Part of a small language model's weights: vocabulary 4096.
Each number is 128 + 24 x the weight over its row's rms, rounded and kept within 0 to 255. Layers, rows and columns count from 0. The size above them is the row's rms in percent of the matrix's.

# layer 8 MLP up, 1536x192, rms 0.141, rows 1422-1430, columns 0-191
size [ 97  78 102  88  95  97  98  99  78]
[[144 139 163 104 161 135 142 147 100 159 187 124 143 148 128 149 137 141 128 142  85 105  89 102 113 171 117 141 148 133  99 145  95 135 109  98 151  99 175 162 127 104 124 117 110 144 104 157 167 103 167 132 116 139  74 139 107 160 128 144 143 110 107 149 111 121 108 163 143  92 131 144 127 150 144 133 160 154 102 134 154 133 154  87 105 111 116 126 147 140 153 144 137  91 108 100 160 136 148 106 109 106 167 126 125 155 105 156 147 136 109 100  86 101 116 118 122 125 174 126 141 124 147 127  89 136 115 120 172 149 115 117 146 132 109 136 127 121 137  57  86 123 106 153 120 111 135 154 164 148 115 147 178 168 111 136 111 155 151 150 156  85 164 162 127 131 121 134 111 113  85 114 109 162 118 151  99 165 151 135 114 117 117 152 157 153  99 182 138 121 137 105]
 [ 99 157 122  79 116 112  94 178 107  99 133 178 138 115 122 178  74 100 134 137 121  86 152 111 142 115  95 110 108 151 164 109  95 160 127 148 133 128 114 138 152 106 150 166  97 143 123 119 144 148 126 145 126  93 128 138 112 154 155 141  67 179 172 111  95 128 116 116 186 124 127 105  95  89 122 145 115 157  92 130 135  80 112 131 143 144 142 107 202 126 115 138  90 100 148 144 151 136 145  90 121 133 143 133 127 171 103 120 154 133  97 110 125 142 127 111 135 104 138 149 138 151 112 133 118 151 104 102 124 141 133 117  88 157 123 128 146 116 122 131 134 130 168 137 138 113 121 115 143  91 152 113  97 103 139  60 161 108 164 139 148 112 136 150 114 134 130 141 111 132 103 119 137 144 125 125  73 112 111 120 179 117 104 128 146 136 121 130  89 149 126 169]
 [110 137 139 124 112 142 130 115 123 160 153 129 118 144 119 150 171 124 124 125 104  77  82 140  87 125 119 128 107 139 142 137 154 117 109 138 126 131 154 112 164 141 131 153 136  96 122 131  96 123 140 151 101  76 133 161 176 114 104 125  66 117 173 114 144 119 111  93 143  81 140 149 135 150 138 142 160 132 129 116 150 126 169 111 140  99 123 140 113 164 165 101 147 123 158 146 137 142 179  95 102 163  97 139 109 142 134 203 117 143 112  94  75 141 140 127 180 108 127  88 136 130 152 133 142  94 105 161  97 125 146 141 126 130 125 123 138 158 157 104 117 121 135 152 152  76 143  98 113 116  70  96 158 139 154 100 148 157 130 160 159 148 166 130 126 148  87 151 130  99 122 114 129 161 156 149 109 164 103 122 134  88 138 136 135 149 133 116  88 119 129 126]
 [146 112  92 184 142 158  99 122 167 113 116 123  77  92 101 118 152 142 139 143 120 138 104 161 141  91 135 120 135 135 101 132 119 143 124 142 117 135 172 114 140 115 114  94 122 159 114 154 121 112 148 146 152 115 110  79 110 126 101 136 166 118 135 119 130 116 135 147 112  92 116 150 138 137 110 176 138 120 128 126 155 140  96 167  94 123  89 202 139 139  70 111 146 142 129 138 156 148 120 113 120 110 123 146  93  94 144  99 140 141 127 146 110 127 123 146  95 176 153 139 112 113 133 138 131 107 103 178 141  98 139 138 155 182 115  74 103 148 119 135 120 126 132  92 121 145 101 106 108 145 101 142 153 161 124 186 123 149 100 148 119 170  93 138 153 125 136 106 135 101 140 142  87 136 141 114 189 145 121 121 122 110  53 134 115 108 132 108 126 131 155  96]
 [132 152 132 121 154 145 124 121 104 135 110 172 133  95  93 167 136 134 141 193 143 166  83 115  90 121 146 126 142 162 154 159 170 103 144 126 115 102  89 163 141 127 111 124 140 183 131 121 117 138 152 134 140 109 134 104  97 143  78 135 124 115 118 161 131 122 115 150 105 100 129 139 119 110 148 162 160 142 144 126 143 119 108 126 143 148 110 148  74 174 119 175 119 142 150 118 100 149 139 103 119  79 154 124 121 104  99 150 105 128 206 140 124 187 139 115 110 153 141 149  96  89 105  97 142 116  86 145 149 107  94 106 120 147 131  91 123  95 128 144 150 173 115 135 122 149  77 121 133  91 133 133 190 124 107 123 119 155 121 125 112 135 121 107 166 107 114 151 161  99 131 124 137 161 168 122 140 143 159 153 160 150 117 132 138 134 132 126 141 115 118 116]
 [170 132 118 187 121 164 147 116 134 104 101 107 144 162 133 130 116 110 135 103 122 114 142 101  92 120 119 118 136 110 153 117 130 105  86 114  87 110 128 127 122  92 126 133 124 141 159 106  66 138 152 126 128 145 124 163  93 125 163 131 101 157 140 129 124 138 152 157 143  97 142 134 139 176 152 148  98  81 104 150 125 114 126 126  75 107 137 131 139 100 152  77 116 131 138 169 137 139 144 125 107 123 148 126 172 120 165 153 129  96 118 119 118 185 136 124 115 170 196 113 103  88  98 174 101 111 109 127 157 115 128 115 138 136  68 173 122 120 102 127 108 122 168 137  87 117  90  95 126 131 114 125 156 120 115 104 108 123 139 196 160 144 151  91 116 129 129 128 108 133 145 136 108 140  99 114 123 109 116  96 113  68 114 122 131  98 114 126 133 112 132 130]
 [113 169 152 145 150 156 139 137 124 134 131 134 141 133 151 176 124 153 145 126 120 185 130 108 140 159 116 108 107 108 142 101 122  99 123 142 115 137 127 152  94 137  99 126 118 124 169  98 119 127 141  98  88 158 134 126 155 145 126 106 154 114  93 113 104  71  93 113 198 162 144 148 176 136 129 161 114 134  78 118 101 120 112 155 143  88 155 134 136 157 143 156 149 148 119  94 151 136 117 130 116 153 135 143 105 106 117 121 134 149  99 114 154 126 117 104 117 137 108 139 137  96 127 126 106 110 115 131 148 101 125 130 120 176 121 145 124 128  96 119 157 120 146  98 147 146 113 142 124  81 144 128 120 140  59 137 151 140 131 172 121  88  94  95 121 164 121 122 108 100 120 125 133 122 114 159 101 111 148 186 127  76 135 126 151 101  77  73 107  81 179 137]
 [136 135 129 133 152 155 115 190 120 151 152 122 135 128  98 104 125 114 137 147 118 147 106 118 138 105 125 155  84 122 148 131 109 139 137 106 121 125 137 100 178 129 116 131 149 138 139 125 104 162 150  90 135 183 131 102  83 112  90 104 131  88 119 142 154 129 121 134 100  98 139  86 136 104 155 129 136 102 107 124 125 109 156 149 119 140 100 154 112 139 110 108 140 141 160  98 177 179  97  94 114 118 159 124 104  99 140 116 109 105 159 123 122  99 105 123  93 152 120 113 120  79 114 116 158 154  63 108  97 129 101 115 129 153 147 116 151 130 106 150 145 121 131  65  82 154 100 136 126 109 110 123 159 130 148 138  91 123 132 142 189 137 158 117 165 117 103 213 129 139 118 134 124  97 126 102 125 150 138 142 158 115 138 140 158 106  74 110 121 106 148 117]
 [183  76 136 127 112 124 144 141 149 107 154 126  86 133 149 131 160 106 124 101 129  94  98 119 139 111  94 180 172 106 130 123 134 143 100 145 122 131 143 193 163 143 131 139 114 121 113  85 123  94 115 153 129 125 146 131 163  70 135 154 118 165 164 135 100 124 149 144 137 103 133 144 145 136 124 111 126 112 170 116 126  72 109 104  93 104 139 124 149 121 106 140 162 160 122 141 142 153 119 155 114 159 111  95 125 122 149 114 155 174 107 188 125  90 132 168 128 140 126 129 111  89 124 180  90 113 125 172 121 154 138 117 126 139  87 134  96 142 107  85 116 130 163 148  96 136 102 107 104 135 103 129  96 138 124 176 124 166 124 140 167 124 129 135  97 109 149 117 119 144 115 151 105 132 109  71 123 115 143 108 136 110 101 113 152 138  91 156 149 123 150 130]]
# layer 8 MLP down (transposed), 1536x192, rms 0.142, rows 1422-1429, columns 0-191
size [ 92  73 106  83  88  90 101  98]
[[141 134 119 151 139 119 121 147 104 108 130 110 109 100 104 125 100 100  83 142 138 139 154 113 107  85 144  99 108 143 124 127  52 128 160  94 118 133 117 104 128 129 131 174 121 149 123 110 121 146  76 121 139 162 151 128 100 121 129 109 122 132 138  88 153 101  95  99 149 119 173 103 135 110 156 107 126  99 126 143 152 125  96 118 169 152 137 107 116 152 110 138 139 135 118 131 145 103 160 118 148 127 117 120 132 127  84 121 131 170 117 171 124 112 125 165 145 100 173 128 149 107 100 143 191 143 133 164 148 166 103 136 138 124  99 111 120 118 126 212 115 117 164 118 129 103  72 105 117 109 123 100 153 156  74 126 108 126 109 107  88 114 119 133 133 138 120 145  94 140 118 119 122 136 137  93 121 110 155 152 108  88 143 112 160  61 157 122 150 132 158 160]
 [112  85 148 117 108 122 103  98 135 114 129 123 176 161 142 112 126 118 198 130 187 155 142 145  81 169 113 125 132 110 107 124 157 152 138 122 123 117 160 145 123 156  93 128 129 137  89 108 136 107 107 135 138 160 157 168 123 126 139 136 128 105 140 104 132 138 155 129 160 117 152  87 189 130 131 146 126 105 162  93 145 122 127 147 160 140 155 144 120  68  96 148 141 139  89 132 100 124  90 143  82  90 122 155 120 154 112 130  75  80 119 148 135 124 127 100 155 141 140 160  98 132 139 117 133 109 158  89 144 114 107 123 153 116 153 151 130  82 154 118 114 113 114  87 152 115 125 128 114 130 150 148 155 110 120 160 101 108 139 131 131 107 102 101 113 133 117 123 153 149 175 162 116 124 115 139 123  98 163 126 115 167 143 160 114 185 154 123 126 108 110 178]
 [ 92 127 170 121 124 128 145 149 116 165 110 134 146 105 136 132 141  87 140 171  75  97 113 131 127 118 140 134 124 158  75 156 103 132 145 151 114 136 132 166 168 144  96 134 140 126 125 124 172 124 125 143 159 159 119 143 118 146 128 142 163 125 112 120 134 104 127 128  90  93 108 178 100 107  87 148 124 141 114 121 133 128 112 181 140  96  84 116  84 135  92 132 116 147 121 113 174  98  98 107 101  97 168 106 115 144 122 103  93 130 109  90 100 115 128 142 140 152 102 145 121 155 123 174  91  94 155  94 148 164  88 124 106 143 115 120 116 136 144 100 122 163 109 131 116 119 121 141 167  89 119 102 122 141 111 135 120 155  77 113 109 134 139 143 159 106 118 134 127 111 148  82 155 142 124 131 122 122 153 155  87 132 169 102 134 151  83 177 124 103 113  76]
 [126 112 156 118  75  92 138 118 110 111 143 102 166 112 150 108 129 132 143 132 161 101 150 115 123 129 103 124 107 156 118 187 176 145 190  97 131 119 128  74 180 142  94 126 133 167 162 106 143 127 130 104 131 176 165 106 137 135 167 136 124  88  87  95 107 144 159 128  96 163 104 143 134 108 126 172 174 133 138  65 120 119 179  97 150 110 121 102 117 131 142 122 112 113 130 114 108 155 134 101  97  78 102  96 156 115 145 155 123 134 134 124 132 150 133 130 131 135 143 137 129 103 141 105 142 158 107 132  98 106 136 170 145  81 128 116 154 143  90 106  97 101 127 144 141 104 150 132 125  98 164 151 152 126 113 143 178 118 135 155 106 141 105 140 112 129 116 149 135 160 141 130 116 147 130 119 125 152 158  92 169 102 133 166 106 127 145 149 143 112 153 138]
 [115 103 149 144 142 144 164 123 134 130  95 142 139 191 112 124 119  64 133  95  91 129 144 145 155 137  93  94  91 117 110 128 186 145 147 145 137 117 139  81 163 146 119 129 113  79 130 124 121 132 108 164 154 126 161 137  98 110 150 189 128  86 137 125 138 127 154 127 126 121  90 148  97 110 114 137 100 149 136 138  91 120 113 129  96 111 112  78 146 127 131  97 117 117  81 123 132 134 133 117 123 121 118 167 121 101 128 155 146 136 148 108 149 108 121 121 116 145 143 129 134 118 132 183 150 157 146 137  88 121 152 119 139 153 181  94 111 162 152  91 136 140 136 118 116  90 158 153 110 111 161 158 143 149 115 156 117 107 124 137  89  89 139 144 102 103 115 143 124 133 150 124  96 108 162 104 104 113 163  91 139 137 120 104 108 164 120 112 129 112 102  49]
 [ 92 107 114 119 137 142 140 127 165 129 131 129  81 115 168 102 140 142 121 116 100 119 111 139 131 133 102 110 154 137 141  84 106 134 163 143  99  97 157 152 161 123 164  62 121 136 145 152 101 141 102 108 172 141  96 117 168 104 120 119 125 135 123 144 157 145 134 119 117 160  96 167 126 141  76 160  97 142 182 150 134 152 153 132 144 126 159 142 142 107 122 108 117 116 100 148 130 113 115 117  91 174 124 150 110  93 112 194 119 139 154 149 108 138 131 126 154 148  75 144 119 133 127 167 144 109 125 140 130  90 165 126 119 109 135 100 123 156 165 152 148 135 116 104 149 139 148 168 124 153 125  89  88  89 121 152 118 111  94  98 108 150 166  78 115  76 141 136 130 116 105 125 111 144 135 189 114 121 121 112 180 135 146 126 116 104 148 131 132 158 116 149]
 [110 133 147 129 112 132 164 119 110  77 128 133 170  96 119 114  98 156  55 117 163 117 167 120 128 107 176 130  97 157  79 153 143 131 137 141 164 176 119 135 118  91 153 143 128 103 119 157 144 139 133 103  79 155 119 127 154 107 113 117 122 105 113 146 162 157 116  96  87 120 162 154 122 158 152 114 154 101 105 159 123 100 162 144 137  91 140 126 177 173 127 135 147 190  62 105 121 140 106  96 141 137 106 104 158 118  98 116 133 115 105 113 145 120 140  84 141 103 110 165 131 108 148 134 138  83 146 107 139 140 137 139 106 122 149 135 129  91 137 115  74 151 100 136  90 106 149 158 126 132 160 125 107 129 121 118 152 100 118 127 123 112 108 135  90 142 165 126 145 147 103 114 124  96 105 161 139 142 126 151 128 110 152 117 114 127 114  99 111 122 134  93]
 [116 127 150 168 162  94 137 127 102 143 117 120 152 161  90 130 149 130 155 110 151 117  89 161 114  72 138 132 145 130 143 133 105 124 110 160 137 115 117 139 139 155 122 141 147 152 128 147 176 163 136 108 123 150 137 112 121 119 104 113 167 155 125 135 114 136 150 170 118 127 139 114  76 171 134 151 144 107 128 186 127  72 147 163 143 107 122 129 141 117 129 137 160 182 135 123 116 101 146 144 109  82 117 135 155 123 125 142 158 145 103 120 174 149 169 150 115 113 134 113 146 142 181 113 113 123 148 164 119  90 155 138 133 139 148 127 121 136  99 123 122 109 153 164 155 138 127 141 147  57 137 141 106 123 202 126  90 106  66  88 103 128 108 123 129 131 132 101  75 130 116 149  84 128 111  96  92 134  89 127 107 131 119 132 137 133 154 149 112 140 133 101]]